Weights of a small transformer language model.
Size: 8 layers, width 512, vocabulary 8192.
Each number is 500 + 50 x the weight over its row's rms, rounded and kept within 0 to 999. Layers, rows and columns count from 0. Numbers have three digits each. The size before them is the row's rms in percent of the matrix's.

# layer 4 MLP down (transposed), 2048x512, rms 0.0912, rows 695-900, columns 96-127
100:546554484459590483493567403600475507537530540528524455413446568456597520524570503528373507571401
095:483449479481584536513498451545542555518525472443513478475483478400528510466478392493495480531443
098:504543524469507536452522470489513475552532436583511441491501485395570519517645521537496487562520
104:456544453456502477580447516472471464487473517511381591463539505469467485528502530480482556473485
093:495484515489529498526458530476558538444508506545422482479463420436533573485499513460441506501614
104:529535548463572590523549426416501512547511453435516493495547472452545483468530484492527522564535
098:575516484451480418509526480523482391475561453490495492465411515440532530396468529444464499552514
100:518473518526426473484448443552486543551536517531485571450548479541524463498550581485458458505439
107:442507545546493503532644568591460491511442448553494553479487419484364404521413465485495537477551
092:471501452445601574490578494453449545545517490508476455422605549507601464582446413470534482559515
093:504435445453545614454465384454531479565536535514453542486604421501470532507477474438444510442441
104:545484438590448559524486380518472551532450591453477481541420422507451551445489457385532450453433
102:486561521473611501466546498446413513492478494424513471504485529438471500559525612489556463493428
103:468471453555535448540485485539580469458441594528498470495426521505511499577523531443410507540411
107:454458500547609508525511479554511438544456580515480496476516430464563473518503499544517588510450
089:457485482445452463561461436451588514546448394634477504578414497541516488538447518537562527468439
091:461449531495564557440461476506466531490536518509407551418541526486545436470544483429519447444495
106:437470475471494568525520480538519420490457576485460587467504490485470427456684407413514478563545
097:477521486510529493463502529437571452492546467479470428440509491509502563559482542651497466468498
090:550574521381519581563440572518577500570485539442558451623460434502500466462440474470544532516492
102:547521482444559512535495471520449517534505608552466448620499558455427469560463511478447528487533
102:473459497407512490499555462463471498450444597521537456526436547508416559497627475462564440577444
110:458518520448475566513426592515516580526586529498486510391462505533482445512457495457526577536428
107:467516570536474519491554471518450525542511452461467461491488367567500474429511454478520530463490
107:621523501470525511570492466499518472440503506504550555425434464501437507515406536568449507516496
095:529497454572499492490619565486539590555472576509528512433506605485511500507446521554524428430485
095:460571523509476489586479449478480508500522536573607552522450625475608489458430544447485576497530
086:515443502447454551539467503583479450501578495505506502544609465486448530563568556487433474483520
094:546497527481533600545456481531505520581571568478530504557416600602559526510570497500414551461520
090:498567533505555524610482507513510557548547447479485566447534427545539489547541433453469522504499
080:599472473472525482498462539439534517527540468411514550524534562577476491491452440515494511536437
110:508421502427482448483506457612481499512489420467594542508477477464519583455495657516390562467459
104:564477500451470441480458515557531433417462472493456572475546591489499505510598540513458494524519
108:443459473495456485404514484542470491507519448501508443567472500510474601547507467469469426496506
112:488504451472510473541460555524501488427526508534444585416511489479569458474510570592445590597487
105:450538470401456510496470540568506492493511513506497495551464518449444504477487538461546489502467
090:540555464433468492527498513603560532454572443550434495477520494453521474425475505548516464490516
092:488445442514533383477543533444470585446556459476532474511409601499554499528498546473496514592522
097:527531513415462497486555414489525522505535549581418462479468498425377548488543473450522427516495
093:454594444564453544514462436523522494487486460454552552496532540527425474485469631479456508527473
088:530459518554534442504403585509570492399494478552455442494505469594555507542497517537511502448441
090:530485492559478470563405554492515523642431540452497476457540487443497508493495556439496436490489
091:474560500469515482501481482504585558440494484487449576512459441476531451501525473481530507451500
103:533564419454439485567471532498503434470514557532507524426415555501525534505502525398462493448503
101:571522593389444452450546485523478571452416553511538545465493475527510503456487449412582542436444
109:473494618512512509531569533503413460478527570532585560499596352506514558450506550529465619526484
107:510490424526498503424475580479531549475555529474484519415477594451428506427508425455433501484428
110:449499532498499448505529441500588488533494504519638473543457532592641498507412435468524479488437
099:493506388436492456523431473468546569471508549502500564521548609640471510489477466435459490568461
104:495526380478475560464481474527554502584508514500538533568492484457563517487470462529443506451479
098:485548515514399546460388497478533394527521531466600456460577492415456452491470508443531519562599
104:586416593532519549505585556539469424458553465540531471431507504531589462553500474503513533546549
099:389442492535500657529510540558477457472549535456350371515470551528445455438470546432561599438476
114:528468557567496540479479496502521496516538430553461456501550433550624454488585606496518458574472
103:449502516444577433496510542560432545529436481457578562565460545562543552494552498522549550492443
094:516464396476510456562475492475424429507539505516513552476526517431486551401553438453468535578427
100:462458426506418552557525473524532485511551560506478533517529450526494554486533510392443434395499
111:531426531436443504479446447553495609464491533547514543462505545503515510422528407477395564560545
096:443445406484505473555494492532541526523504552470480540544542525597452479473495470487511538525499
100:474518510440545560516463545544528532531495461492549501508555367529431539526543467439494510523427
105:528470382442539510570426468534453509499559561548507505442539466512502599439549525504455537499489
098:587451522477458495479461486536587544478539564465486535462447510490513458486509529452570577495548
104:500602448438462506511514488520511542505516473504456397448509404424523555516466466512514621512556
100:537520488548426526602480474455532476496549520515585506513520521470540621499438461489476541491473
102:432508417522512439505482460536445481509506546593498459472489503466529439471486490539523442608485
102:533469441547552562568447465574502476518476431483537499543432592519443507448462467467422427452492
091:454521456468527448529478515446492521425534609489510521465519459536586486509516496468527538495505
107:618431500539449498484455463569534481470453450458508507559560458569599516539561451534555443493557
095:484538535338556505464456416556487553554531543480464502429452483429435552402550509475529566511444
100:440442501390552462548455485513496516423539448487532533540459541475577466484481536468544415487479
108:531465450537437544517499523494451611442526472581466534440477412557432492400534538528411528477493
106:517552419511479608477510472530504469536532514467548441498404435402521583555514580516485468559479
091:477517489403413479554473505514479518505465503564524501419482463504548475446511565394531567576572
097:567545559443443564511532432527437560537516475524568368476504502470512441479530445581458525490420
101:446422559474490505566449404541485505557535509502572534495522527567553507453463535493456413587396
117:530663484535475479533412575489524513477558453575375518524589487519503469474502540511402430605489
105:524525442499455561448459570414615508420463514504488512530456499478634524517410472465498527548449
105:463612543395572461445550464555418469537482526511498449503418452514578511579537486501434495366443
090:510502492483451540437500562480499441551458476400482457549526432467427384580537471511459546504454
089:555530537317468481561515498498440493488534408430495506446441407499490446473468397485545478416519
105:394535531446472473488483515424512481519598491528537511513490440459504419502365530466542463544386
107:504538530560484460512575508514485444466552459498481476352493531545500583512432523459447480594447
098:499597491510456549502497539505510453402479543448450525567586548529458469521471487474512430582509
101:420563519549482459492478599427486474571521556529541516504478528476542493538428535518594521534618
101:453512479562521508528475519488542509474526487517456508545504523385583554591513499453461542557457
117:547540453539547545514503626418503474518552482499508480561603525462468556412467442526490368527508
100:525481500561420574593540470554474486498573615502425552489454548580437543450485468466482456501522
100:417561517296454540572601522546545523528540466505511554380496533521443459531477546560514539573499
091:453500477542479478515488545514474484520444516516505538530434535516595481395411501491437521407440
096:512455475513369551588532461466471520453517401504437551458460464506544467452607398545482565583462
093:462456538468474461430561432553568610549455445467489516575411554519587435566545409485494501570447
111:491450516498471466616518396555575550511462457609503539564497481486446573469514482483378518463448
094:460502553515466393482425506532467510451511491478484473464530491520540409501551516506533409489415
096:379440516413394516581445442496409521571457484542577543520497519458436443509535464507503458389478
118:533523446486501554489475469565425501589430520543519553486482463390556560529466476503483540540418
100:561466463544577447536456590555514447497506485461489604598520582547507491429487547594503541434486
094:524461480413417504534570419468411488477454469478412419425501513551568472509496476550476607470509
107:561470525444532536440519474551473380515472542460483523529517521557567528514513547464484464409584
099:522509475505513442488418526537577599415608486535474431412580487430520502504412432424451488533442
093:593542375476506578459512453531521542467464502565483560472460497446481478492465502546492493474488
103:516490522407529562502472517464526521502449488528509471499524458479458616421507514407568479463509
097:405560366395497442484453464497520512521444499445466578497575474652602585522453523529480472505559
095:528521534450652553545432545496563514513585498503535649476520480518483524523590545427477482426443
099:515478618548488433506418445478467469475506520564514503503486475447548424509556468589432606453418
094:531436483446443434491453409424570498469490535486511552535478522553509529500506438580510516515543
099:578477418499529545486506434513493491443499453467522546499508513487493412401511574513521510459447
094:557494495444463488564592480531483519487561418485619539523513500482505479441489490467463570410547
103:468508480420478578586482454567400466449460515560491500524521460466523515495436526455472481479477
102:489499492538408463526510504457467463433562407515395472462504523501555508479411506473542467429559
093:529423565542473541566520464438541479521407594564487342484456488502539499581468438505458544482452
096:461504506497463560574459561494464424495472530507504508428451529577508441542504532517514578405561
107:414593552472481441563419478457502470577453530538593488506444534492522572523532573588442550500566
106:550485466446499500518448553519529466510486626517502460560468463512399451494564457529513452359542
102:429566518523457470581524501541515458562569533432503457481539463500485458452492492473508453427529
108:497419520493480448440534525549492494473554452548422570474563557544560484495595453404562446510566
100:506587571437553450585499512485487440522503565528477472573430482556518439451557532465607479597442
098:562517482304404457479497505406551520466477432524560492510494520546498612510487498523499478593507
100:482467569417524520537476608536460531561582545523514541438558403433565505506515527493523556504443
099:507543333444510550543516528503427489527549473505581530530555451524430413533516545465517394493564
094:648509516523416535574519475564457475485587488591571473483555434572554430469445540482374565506475
086:519460507436507487485525425491503477403527465543503525460467533459488512500454448436489539494479
086:559449462472441560452488371605524523598468566454513502493538471516539447496475591450533513462488
102:548509440367497470491482568510529488584454510420505486469481474473481619564540468505457549436466
100:460457428373510477516475537526538499573507575519382537532449505502512513474537484493479511574404
093:539525530483476530633500488603539483555446511489514515543641573469479530493495503541445505546467
108:399438399502428530456417567437431501472549534578445504496508565519517404521570524564489549405499
102:497441525475585405484466495501452515495538557486496606452515452532540511478541543559568630461418
104:514522517430377615475497531565486490506492498546495524474482453494503562511505398441530433459409
094:506516515420460480531404449521532562515515497524468478518637525629485467511424575495451496549521
097:522497582409450599653501485467417458532471468522528490499490515481560454515501429514515516510414
109:504443554368504453561451420498511426577418473579518444509516450488434607463433427437613476487522
112:479497440487450601427483465464494414519582488558554447559506582445488484466545512484474462448480
101:480495550529516505545445533509534526545507508463480445488569516502591448475502511504434489404499
097:500503487405489451445462504486485464441427486485594354565601483504507478478435464438520498586434
096:501467528565449507484483582464497460566489538477475590547560511520521504436519573536493426573478
089:587514388502585490515433445567521530502537490476472481411501493503569414472464539575475502493440
103:483508400477508541528531582565538490508468499573444483495493492510530532558474497548474495560529
091:503514466463537519469531515460530501441534532497427469427534516505412560441461434518582505530471
106:458399502407533547521571505522549577459611450388569455472422573516504507522533455492507458438488
106:552447440499420607548480511484542441569548590497540485501556572571489409481542469464582390516477
090:541525486432486388485507649505531486542482576528524491466472469534584468478489606462417503547397
104:505643536493448497525440507460488455488505473517519418458390494487532519512483564487479531519515
107:449480486528504490501402571478456433531507406586526555461484477494532415523536511370528538503424
104:432540522522478465628524519524489438518496471517509616528506537496580576377536433568520489512491
095:478526509395545442477483490508492523460479435375462497521483432437570543537469530570543463472585
106:484502560501465480561470404465424533598533511515483546522479421572533527438502475521507413446508
101:503528580476522480596567503476513435430472479627475495503483503491629573591442527552435485530511
106:500417465489544581519496523505528549541527493534485549586518469491520508506613534503523495469436
103:465474583411607538471495503450510600547450541575507531537484481483557535469381461454538513533444
099:477469497502461645563509419578469506473532435571520463521545533505540588503475451516558518460489
105:489551463494585492490487600440430475530541440444530548518446531462483505479465535505469488516552
098:448547514520571475520552495514500520453429473478571514478480483452537475511500517530489570506501
108:536450458498521445645559383668481515520548533532557522527472469496446508530602528460391531528452
089:568428488491516526456500509513523491434567541567564528486473476492429496502518403555390536567441
104:508494495530440495416550513442604419529439541493530485502536511555387434466606512470472508593457
101:519423510552543536416561446503490521416439499531529544413502423508576479478560516486530551434491
097:432467430424529407547425466383439510508484435503471597518483546439537386476460529602552414499513
106:432565566597504451488525553472495471524467498492474553520467543526431402422429498405509468517525
103:515496350504496510552500455506415530540511547497533523503573541465529438448513519524451388386512
101:454480431546532500506466599485482428607653480445459453455556429489512481497508434488514516488544
095:491486441514457498498457566603508452512511459481437555498560498416511554420499510474493421403461
099:517502514458465485622505506476413542487575530549535454371626487484523483484500458456525452483497
105:500495471524502580530470482524502518521440447509533470376446376550533586622416563499533532533458
093:495462484427411465593472513414572528466535488490475495453524413543505542440520536427444598427518
096:520591586398604515491446449492557537528524480535447394492440445494579478494468484521540471468493
089:520508485446455504491509449519431554495454504523525554426484473494512527555466463534460531426453
093:500493561408565405509482444543481497444470540530466480499495363527443488488480490530489433454552
106:458476481420550524549491479541455512462408541534507479532585507527508585426500458446457433438534
101:442504504511488513561526530499486531420494470448522547496518447497491494512481518510531466586532
093:518577521427480478512519416465475469416413591513437446450513505466499496486527480557612576435500
104:579533496506445489473577621504495431566554568493546435483502589553457388375527541504518483559550
091:508588546463574449578489491503504458491409486482510500525534333551518543607439545652469519523524
105:481559428503527522583575490535483556469441485453525538478472474545453467451466448561413547492534
107:513489495454597515483405488447450475452462408467410463485512476495585504555467596558489412462516
108:543505574520497514476499478502484504503525487438451532593514438593490510482512538504466582455492
088:465498573494474492517547471409566477481565564471538529450503432577495492498508547496508574527446
109:484428409405551499545473471534553487525529499366584527535573464495487451431575555445475474459543
098:440495351483504525521446530458407448462436458529472517404476527489585546554543608425495477508457
104:506560575356451529500503490489495502533450556427492435470561457499450470538567525418551450519513
100:529498480447554579612454413407489452482474495503506506493501511542589392505449468433364472476485
100:458449592423475518543441598383524417514619588542464592509542547535481429468447520433539454589456
090:461560544370533436548571395478428542501496511508496493578466608455523474568454509490500607538509
096:478491573365471546619496486559455518498543526452527523516486552404534520448455515464563458549535
105:502490517509601441455424460480473522544583462507551550513426522548468521532366481537584517491534
106:531522424458464474526572438472557428528534473527454467602493567486526533506469464401514436442511
099:467536539568425493537504497592558482496558482506579583449484461534594545561461539506518538493475
090:628520513453543541399481453586507495556537441510460531470495541494546473560494460490520555471497
098:398397406497423422502471520502568552519508503451533482518527514498433528485576436521466598491553
096:415428440416522509545541509477420450422528473430526539483421499438503572584519490456507545536537
100:557477497541421544571478500474583610495513474554461466467519494504545483469496510498546453554469
092:389536484406480561488494420551514470559464531480564487510501473497456488563479456519530491421451
100:511443510476440444512489529389449537454536481456518494562448460426588552465442526505466480493502
106:500574579524554457474522439500538582550563477583497466517416621451487513496530448484535550478456
106:538494577412437491495448479512522503477572452517568514487542450434441547571459527383441570469412
107:537511459462419553522493388438466558461444499555488465424385451458467549501530424529448537488532
090:508471387517520435503436485563546474544483509480464609421435469517460420517564504499543495463439
104:455456529510469517451503517491493453523463485457438564537460380518505525432610442398462527564488
105:535451515479588458508421594509517454537509468455573525474482434514517559552460411478519499441445
093:555421480328567477473489443486521493470549469480458458474457535531508501434560510473534478454532
094:511561490555541441387422574398507442482543590589399592387391507488419469493575391491458473534400
098:542504474401530490496502479469538563553511490584568479503427526547481502498465459575549541504468
108:527464559412420528512455510597588571456531555497536482500508424545527619502499504495494516536569
095:422533482541503401541558438510507460454484511438448517517466518520521530589528564489469450516525
113:466484456557489508537570587590460501493466497520479506534530540446511499526472628474523366528481
090:470464482420511550490478454620521448475433450532518515516414449498506480557556524561585421417459
102:532497524546493540453501506485503478583494483455501544419490543406531505463417454448494462546506
# layer 4 MLP up, 2048x512, rms 0.101, rows 696-900, columns 96-127
077:553526388523422487549422500479491401591528490516452521442493478505413532529505551530607450513497
100:522525571520539492476583470461539479528495492471552488441455489514556483535458461561528536509488
104:563468483495483487543531476507477472453583490455489460491477506393490527497548396434540488506522
081:502548508463538507522533448446467499444485566445632480438452613554442560432539442470452539489483
115:481516595502371526444513509489467424505504435501532506469474492419415498487506562457560487437516
097:456513406534554536421490487550446524481459530531532513570390509537537541448472482431490435396509
108:474504527533465530502476494505509496446450509455465524445543491460445524498514495571448479513633
112:437382483529501452523473570471580536543585487455522524553527363603573496390443503549518522533514
090:451481506530508573531497462554487548502474550471523416499438610486461445487444419491482462467557
088:588516508465450479553552406491432495447578499523530481384473436471486500547530503537469519445524
098:495550399606444535525531481574411560422517601409403494526486373499478533451378496480502516509515
105:519490594524606533513565478394411510428465502607548407503460575392484556549482524489530544550490
104:447495543533510485408520531489512479421415504546533477474502473508452456473386579455413603502456
115:478474508524486549508486486537493439557482527468417527434559434508529518497510494498578560461426
083:469445417513494421540521510369520483456470450535511529490468480484480575514518564449547451562459
092:506454486507538490477481396480491493566456487486536565530532594522458487546532477492442492541510
109:514497475577621492530482468521577500489545564510512485493475546521482484492516477518541532484559
094:452532499523557417422563444475458418507519419442512567513462439482526515488474501591436493522524
093:502475515556539596442445478506525488554400498563556485461476461579483519427462494381617441547492
117:551541467531511500489535526606492512463457565579501384467526588466466425467539371534478408483515
100:520543452540571534463546556537570485462511523376530501512424566476548485456424500493541551484441
112:422420450508452559401542468489511521474540416557458466492435596512503533593501499577530510523577
112:521532497523493526535489529551470557482482513516570494549540444553618522457494516475525477462456
110:544538505495594500520513502474551459523495503511523567471465499456449531560488518579488561499512
093:494570584555568563348466538568476546499599435459497427476481524478466532463523570434498528511519
085:520552591492529464459532511543436488496550556391545464419548486510510481452537574529466469451453
096:478474566483453513512487547538498403530566535498522443509596541477371492582518508451440541512592
092:460524455534597451458500505476530383533505521502444608514454467571532431447551491557418470488520
091:408418607541566505440504566470390534518496495496471578497500500579516496392526524453480513592511
086:460472544546537437537521519444491558499431417467551496508502463562439532466483602384496484625471
114:587507415515471446406573534463459507401512528509510488496486532507478589458509540521466515517534
109:502538411505498499455430497475438464474547513473489584404517521464384530425604479534427545494403
103:623541528536387545586483558480488534547427530517474598468493525531394530421484535482570425425523
111:474521451532538472560511604498473571525505503414535539463509471439446495443475496513500495555512
103:555478495529493471444468545547547557522469504437516616587503468499508570493540467578524383503503
073:457416454497495551605608512437471467444544534482442600477456524495579529502582456469496560557505
083:478477500504439574514441456567626470568482542577497552506577419490420514524507472527567470482538
097:517578526520489569429451573427441591555514458523604443461471414398554504516507502495518454462474
082:566574424571573583495474552508497473453451425470470572547487446482539441538535415411542524524516
081:508433471523516522536537440586493468602491476376540491470520529496430490457512489501464536487527
091:422442544498473545456502368459561458469495535560440470423569507483517496466421500508613546382477
076:485634484493534429503504538508499521562494529547558550444472525500512549483577484610475545494555
097:455576464531507417347658461521489489429561605526509487461428463543495488529452543565448533567530
091:473490495508601528459515489555508548471606542426518558481450537508486476492382444536450429557545
113:538397621513418459502555528463516468425555527495541460411548512465517509503516573556418507500529
107:556417410496482472421496427467477558441466468488518400493456517550507475431562484488454506494451
115:549497506560455456519472507517488491507473558472577491492516536423511575486471496568481532502443
098:548443437504550412427571535479515495431492555455539524556517453571449501533448489554474464464535
110:530527603528520505522492489459456420449504592432469552471503535459508493510532513564513458442501
103:554564479525433573462487580500456486598490516504472529569561449442513384448520572444531508532604
109:489422433480479531471506469522462462470412483507513541392462556517560446479499466496477572545519
096:446480582523565509495497518461487535405467564547505483527530433612507556455540507460582458464509
119:504549512567587510528493615523545512525506635537397529549494467595443570503511510603512519600579
103:496492457449557451476530528494468468496541540487500464540430481516472453564549515459531520542440
098:488514432518501478464429490572437512488432494417458593506470474527474464515519522469452453566482
098:487482604541520419477549505446542474582463514478457510493564521468429555518498396460566505462462
115:505449530464450535495480494488496539383494506447662439447501459457523534423424454554457495516469
092:484528594557452444472564446464582511567542593600533464473430575422506506443421641431472533520467
089:612493543501567615473433499510499542562521492485473549480564522540532469499502530463485526477469
103:558471504494445623451461506526465532496464478536587586520522508427411474517451439530471449462471
074:438417537507539542470509572465446505524484448539542484440525476471453462539537535498495506439527
104:518548404510551452532511572497506516469454468533467487460565424512574559613486487448452506476480
102:516514538496563481448520571468502490479446406415455586500475471408591558450503545426550475530553
102:423471385574514535504418571500450546504477409547527519463542485490447598552512542574521439573524
099:616491475490549515453469522556509501446509502501452551525572502410510481489471513523478414497495
069:458518417505481513566574511407485565548480480458538470492527455514544504544594580464543518481452
108:484531521597498492487556495476467567576463564503485475506491473554429619485384502506486488426433
091:474443601461482464527565416564542558496486493503612519442468512482470497364485516458588521373534
099:480429458521511557503384512560520448484513598520455482508543515547478441409509467454436418425573
107:489462479506436507471465422554460474404529494494496465490493501483442479428552463588538508527427
112:554617481572525494544463520473475455476533525503486368448449413404498490495525521501539514496522
096:489489390520467468582410504525427524461503522469614526487490564486536452529534481515533508531547
100:529573507507502538482538481581586516438467481469521479528528554564434480461502496558463555465531
101:515475434512523505472466427491501554529482465440561550455494406573525443504530550521407484489385
130:556604571513520460509532489548543421555502490464501432475554618526570517437485511405551581500452
107:518447501576492527498554414510495458423528486485418536500513456531484487432413522503541555472521
100:576523417520587488526448544485489487532445487490479477499378507545650515531554500492397476491499
084:479443467451537501469511506478486534503458473464506514460503474503475492509468504633564510545505
090:479500542510574498456526551395446450434455383477507534487461439550493568541452492560476501466429
105:533490506521643566464481456567522494437465463471522471457434491461529398467514433469477524454445
109:485459624498540529511584517502448552442492463464487469448439460493477591437464581453439550505444
093:544434469515588533496534502526389509533441483560467529453436505578516467591523481466498552472491
106:484526498525481398509467454449555434459486508456482530352568519520517545492535520486551568548536
107:495454506466481580480571543447471418391497543465480451525560568515501501492555455618537455471503
119:540504497551580490363471490533496472469475451571468457468616500527585500454515543553587442530486
098:569554561523458495481465432501453546525412461580505511374421524528475457418452480533543572454543
101:496555564481492479524562483482554474494518559516548467456494474504460528546515523617491413471587
086:496474422535562431481459492453478551422486491435491447439465536545472527458437491498472511535499
080:635578516545485527450536525528551529503587546477486438454522504495454420550579495524528408482525
078:450497550529459536582478519463454447489480506529415550473545407503540418438518558457454408531514
113:543490406518465473502501496434562479403470454444438449470515507472453454510558552516483390561491
101:390440486582489550476496437493453454488555528449426429391562450480583499546469433565578474506503
102:500476420461526525442483480466523487544465510500491505426567442455513431526539484483508425497517
118:575458502527574539614541487489570498415498436466527519441530473529557602531493498471532542471549
099:564461513484541529485518526564469454429548430404513513458516486464526514539485518574540555426518
090:451438532575474475491542494425503438541534570425563510606482560464480577430496554457491492549475
110:477473505552603459462548556512424526462430514459509500573532401553443519496468561464482551542555
105:500578558532572510501475518534610562486488530509578514497483455473474485394507556541450450472494
076:620511575542436547462547605553455558503480510505515509503397401465472452515508533558541497533598
101:465521616531522501454467544499534498588402490448533526515497563547520527452468521525424482449501
100:535541423510495411510468529498522559579485498517509510519536553522546402467390496476525500392581
099:448531538543579487646519454525490551527545474534554492522527499478386466520452550465511478534472
104:374499564532517471487461473476542454541555555468543492422527494558481484444558552490535518465551
094:581532513484480465427510483502566413496563521474501477459530484523500468469414464571396521447501
093:490493564505471501386445541546506536499510454460443434414492505491452477511514535552375570511536
095:537525485515444524454548502517504497470439413452429544479554539365486538555520440525466505463527
114:539555450542460447433493440447425514466427538584469463420441474516529506483568418529501480464498
098:490503556499520462477415517487485507519524525491492472499500536401573504537534525469583499490541
092:490491560524451551507516595557540616480533590568504535450444458464622488507566521413514472492445
098:557538587508455592467498520472547474462485540531408558452470440425528481519484494501504551519624
112:549528481519472464547468474525494563482517603493487531527498567541573602525530436566526577407586
113:553529521516441535507475561560526599527517515440442567567452462544492529413573476468434503559533
102:451503429536634530462540469501543468516505591537413450525556520531483433510444557556428520477554
107:566529596553544485487554505399501446537562410457405505503419536563497512464523464447514476517492
110:512547502556633481415415607513458439532390507551425392579548485617503526521490507490524495546475
097:468532426523542537495439522530443531509498393440529556527498550507485573442503545496506464475554
089:507549552475500495413555473527587490531588401437491469414505497478539563511461565447496544461548
103:560512422506567444476395476605512579507609508538511462416540526441517557491447510518531425510488
078:460519558526464550523477551503447401396498482658498531488484506494523458583455496485483507558536
090:447497496537458579582506534497495477458523465508459514398525411407444481443393425433471506482460
081:413470498489449620654590518493457491456582576482525463537531511497450587420483488411522463574533
110:494564661518423568525530397473517480465487613504488555448483540463455487546464479472440489521592
096:458452505522561413366467500434411426469503441517431528412576528543530516536549470513493481323586
091:426564552526485520488503513492489386397506599372482589475466585452644444521444534549524426516499
114:519540465546506501504415507601525463427449528533640484444522496500480563455503471468601489377455
100:491468489513542461467409440460523587509496500547454642500527502535562542592555401588435585449452
102:529531525517559471415541583444445475507559478539512457473540465518569438505442353498498470435484
092:522523526451539489455460451522461518505446440439591490469591434592515507608413548482503492545567
097:562483515517472557502466529529487558560513528465522478455455468435546535459498474576517523549418
117:551450461478560510467462499430556581496447456510525447438541583498507514547520479440393531541492
109:514447531486609561508534495507491591473528504516570473530479493491508451449449516558428534406515
111:491453476500522562503529462504552437436558538604483479400495569492592516508507507505527573489552
103:525438439523481570445484557454503554497419533518539445420466397399479442438601542459495533529544
096:572506511561498544457480535487422536516569547518462513465506471413484541523552549476470498484561
082:553486567463540511470528463457469521572480572560474513440500459505541526489465545607508421531575
097:353494497506539525444525501426477520494494585487480465502502498392503514539476532536463407551498
080:454577506545438444528570556394416466486504515468618443531435488443578553490504536525592495542505
100:559452608489622487496569361439518633496508448520541494513509397537555592399478455491455544481451
107:515524546527521519480460420563471415462528486567417467514476451533511541460618468545588481518510
093:500594532487527449402508500493601519563528567498464493536508546390557531557377495418451541513505
101:492574425571502453373467519547527516522423495522559470570477485480503567523444508506484592492510
116:457540520574474441443487598489553470550471407494537557511536453486486483534499521468517517480477
107:505450514503465516401478496529542449456556559488428528452478516542524457491574540468433374410451
100:521572594527417517524488556435546499516434453479573406389461546516547454470567463466582500572448
102:516507573529486406519517590548509508458500471564426600459614450484441498473468567505470440406453
106:490545578499476472483471516545520486518567449518493512506520494546603471430589580502383501503505
105:617547521539537521537461529557527543450563479437555539505622557504502450481522539518441493510553
097:574476517465528602413534535393520462501541525476527482421492395489518605490488544486465459470457
093:560438600513456573523502456568507485413564412515504500406547512410458431377570506526402435478521
112:415583521463532483478424516501476596468580542454555571523480525410487411517474521435439486469583
097:481493491521600522550490457530516488432487550437519475498490453404454516490475477486435558581562
115:543481478508587501566569475536528598452582607499592497560521402521543521529491521507552539469534
071:485463536525473553584562499508421556461480517507620467463519492475494624422568508497482485511565
109:549473423536519558449493483539476461396576595586527461407507489468510466564537498479471491484470
103:466411482522525476498426530621518557482470395526509570461589453434555481533455475427501561494492
088:415467459548476413553472476455522549488477496573533495451536501519555512481476468459600417536582
101:463489538542446468406491450516457491416519513483461572438509449484428563512515471554456493412547
103:456460470531611521398490499501505457511473506404582496480449504436522570450529428522487519439471
098:472482531561537452487460512521547450586523528450429495518549449512444509470551561455463507507578
098:474474535527581540464497566494563459509486546519492437566520515423518548456506564518511576477549
098:527497470522550488542485468566505539484548536495508588494566572454429404491438454570436543417456
105:554456529496480478480520545528526547402468534491486497446559503475461535663413504531527474439489
095:520513478559527494547435464443474431431582472471480555487496457497469513481413536475571492515504
093:372478483529538494523568408583495537489468514566512513495483440527504488448553474501529433391553
080:556495549505510568555530510501474499624496495583488606447483547475536546499505516593515433609521
099:520479490509429603473469499533557564471513446457474554480469511505556584516521616540486484587474
102:568514512492503481464505567499464455511511497472503580494489531481514471450489489511543458462561
100:513541567505469483442557577486576498493592548436517519586456563452470446496572539504479493652541
083:459447420543473543447523398453551593536551528525430479498448557362545454492473574553466567457520
107:505475445537535470462528513515412449530563519553540436431529496463492483504431465534581542538494
100:534486574522577492457462571408549478525450508482518522546510416588510450427470431482483432472586
104:477469536604561426479495457493471478535607443485508547482507530419413468475433473547558557538549
107:455516490509492501546579452443452481466437465514404553550545455444506592494572514498514435427455
108:364504585566503492417424517430513528481466514502432532462518484510473441466457503423510514454541
089:499534486519551511421443500503471470465486518526484559402535498483445544452579550451469568518477
111:543529451515504437453543467457493556472409566467498503415563456545496552565436544527434465515596
095:439381532513552543457397502499481454475497447542515453543545445481537488561459530552459579405526
103:485534538535471520518504552524446514560483626531453435479576448445453549479517442476501522421522
101:531566475478601443512518442435522567471519518446555540386586515456549439395507383453533500465472
101:512471524509508541536403499422453428514547459446416539460490448500439468530511432510434523601451
087:435603501511546398430497481598504506549519471501542519461511457497528488521382513506467572489538
100:504510563518495488547541514458442441442536469492540527539488473368515507427489559478405444453605
109:519512507544542472443521420423578516496604508586583489469541587495445476476496401507448494483471
099:561522428490523483524442515507525498531585507454439544481532565509545511403524455407485473576535
103:527490589487499390393539498505542550520494509480510501540530511533488484496463594607523518459496
080:523431480548522508505515521455417560501465416445579590479469660441472570556536609488561515458578
100:453550484515483498504536571517505514414505453498561601496536427492508484427428500458549451453521
101:498461463543477532615515479561563551407530462540456475490495491429530462518498383483473541482539
102:517444591547487581517534534480468584498574494559422605478497533431510524525556480492456400456535
083:481464556507544480480412519465442488584505463565552500502504458494499530527472479506548491494523
105:472427535503572461509518438463527492475508484418549434513403439424557474493420526479496566536520
103:503558560502557383492564499538518585408530422529535529505479530465411625547530395500480493516473
105:440564554523439440505506485525525488461429487454462438480565513435433501509426471529449487509490
106:545529505507506532509622386490444556518478461523475370447512500457584500481477505521528543470515
074:420492467526462493467530376533466431598476501508581479485491516545533600602554529451409515482454
105:550424581487589513486501501517431535542500543497517495491512510537530537539500507391430547518518
113:522458500470535516516467524532502597518619552431461572507580483616536484381529497482449478443507
092:466487526503436548532477488485487558413489483548507512409508435472571566418523537545577427576445
085:514543449485509471460396505451504470453560499453523561447442483496438548519487349511506489478506
097:533491492497574577436456545511520509469564555520487544571463415409521522531529503458501497535574
107:485488622574497422523528535598438586469377479510465422414530477496484447436536558529488479447501
094:502447505484558413573476554412442398517536462472500542444517427519561526490401537523532541498619
120:501640523522558513424532417468365494500524472531526511508526536510552457516575499505541477447440
081:442473320511380488500354552477500495533450545525500505513494476444463591511511515599547548489587
106:554477565569465457503484517491544597421422612421517434458483575417523485500425392587400493470557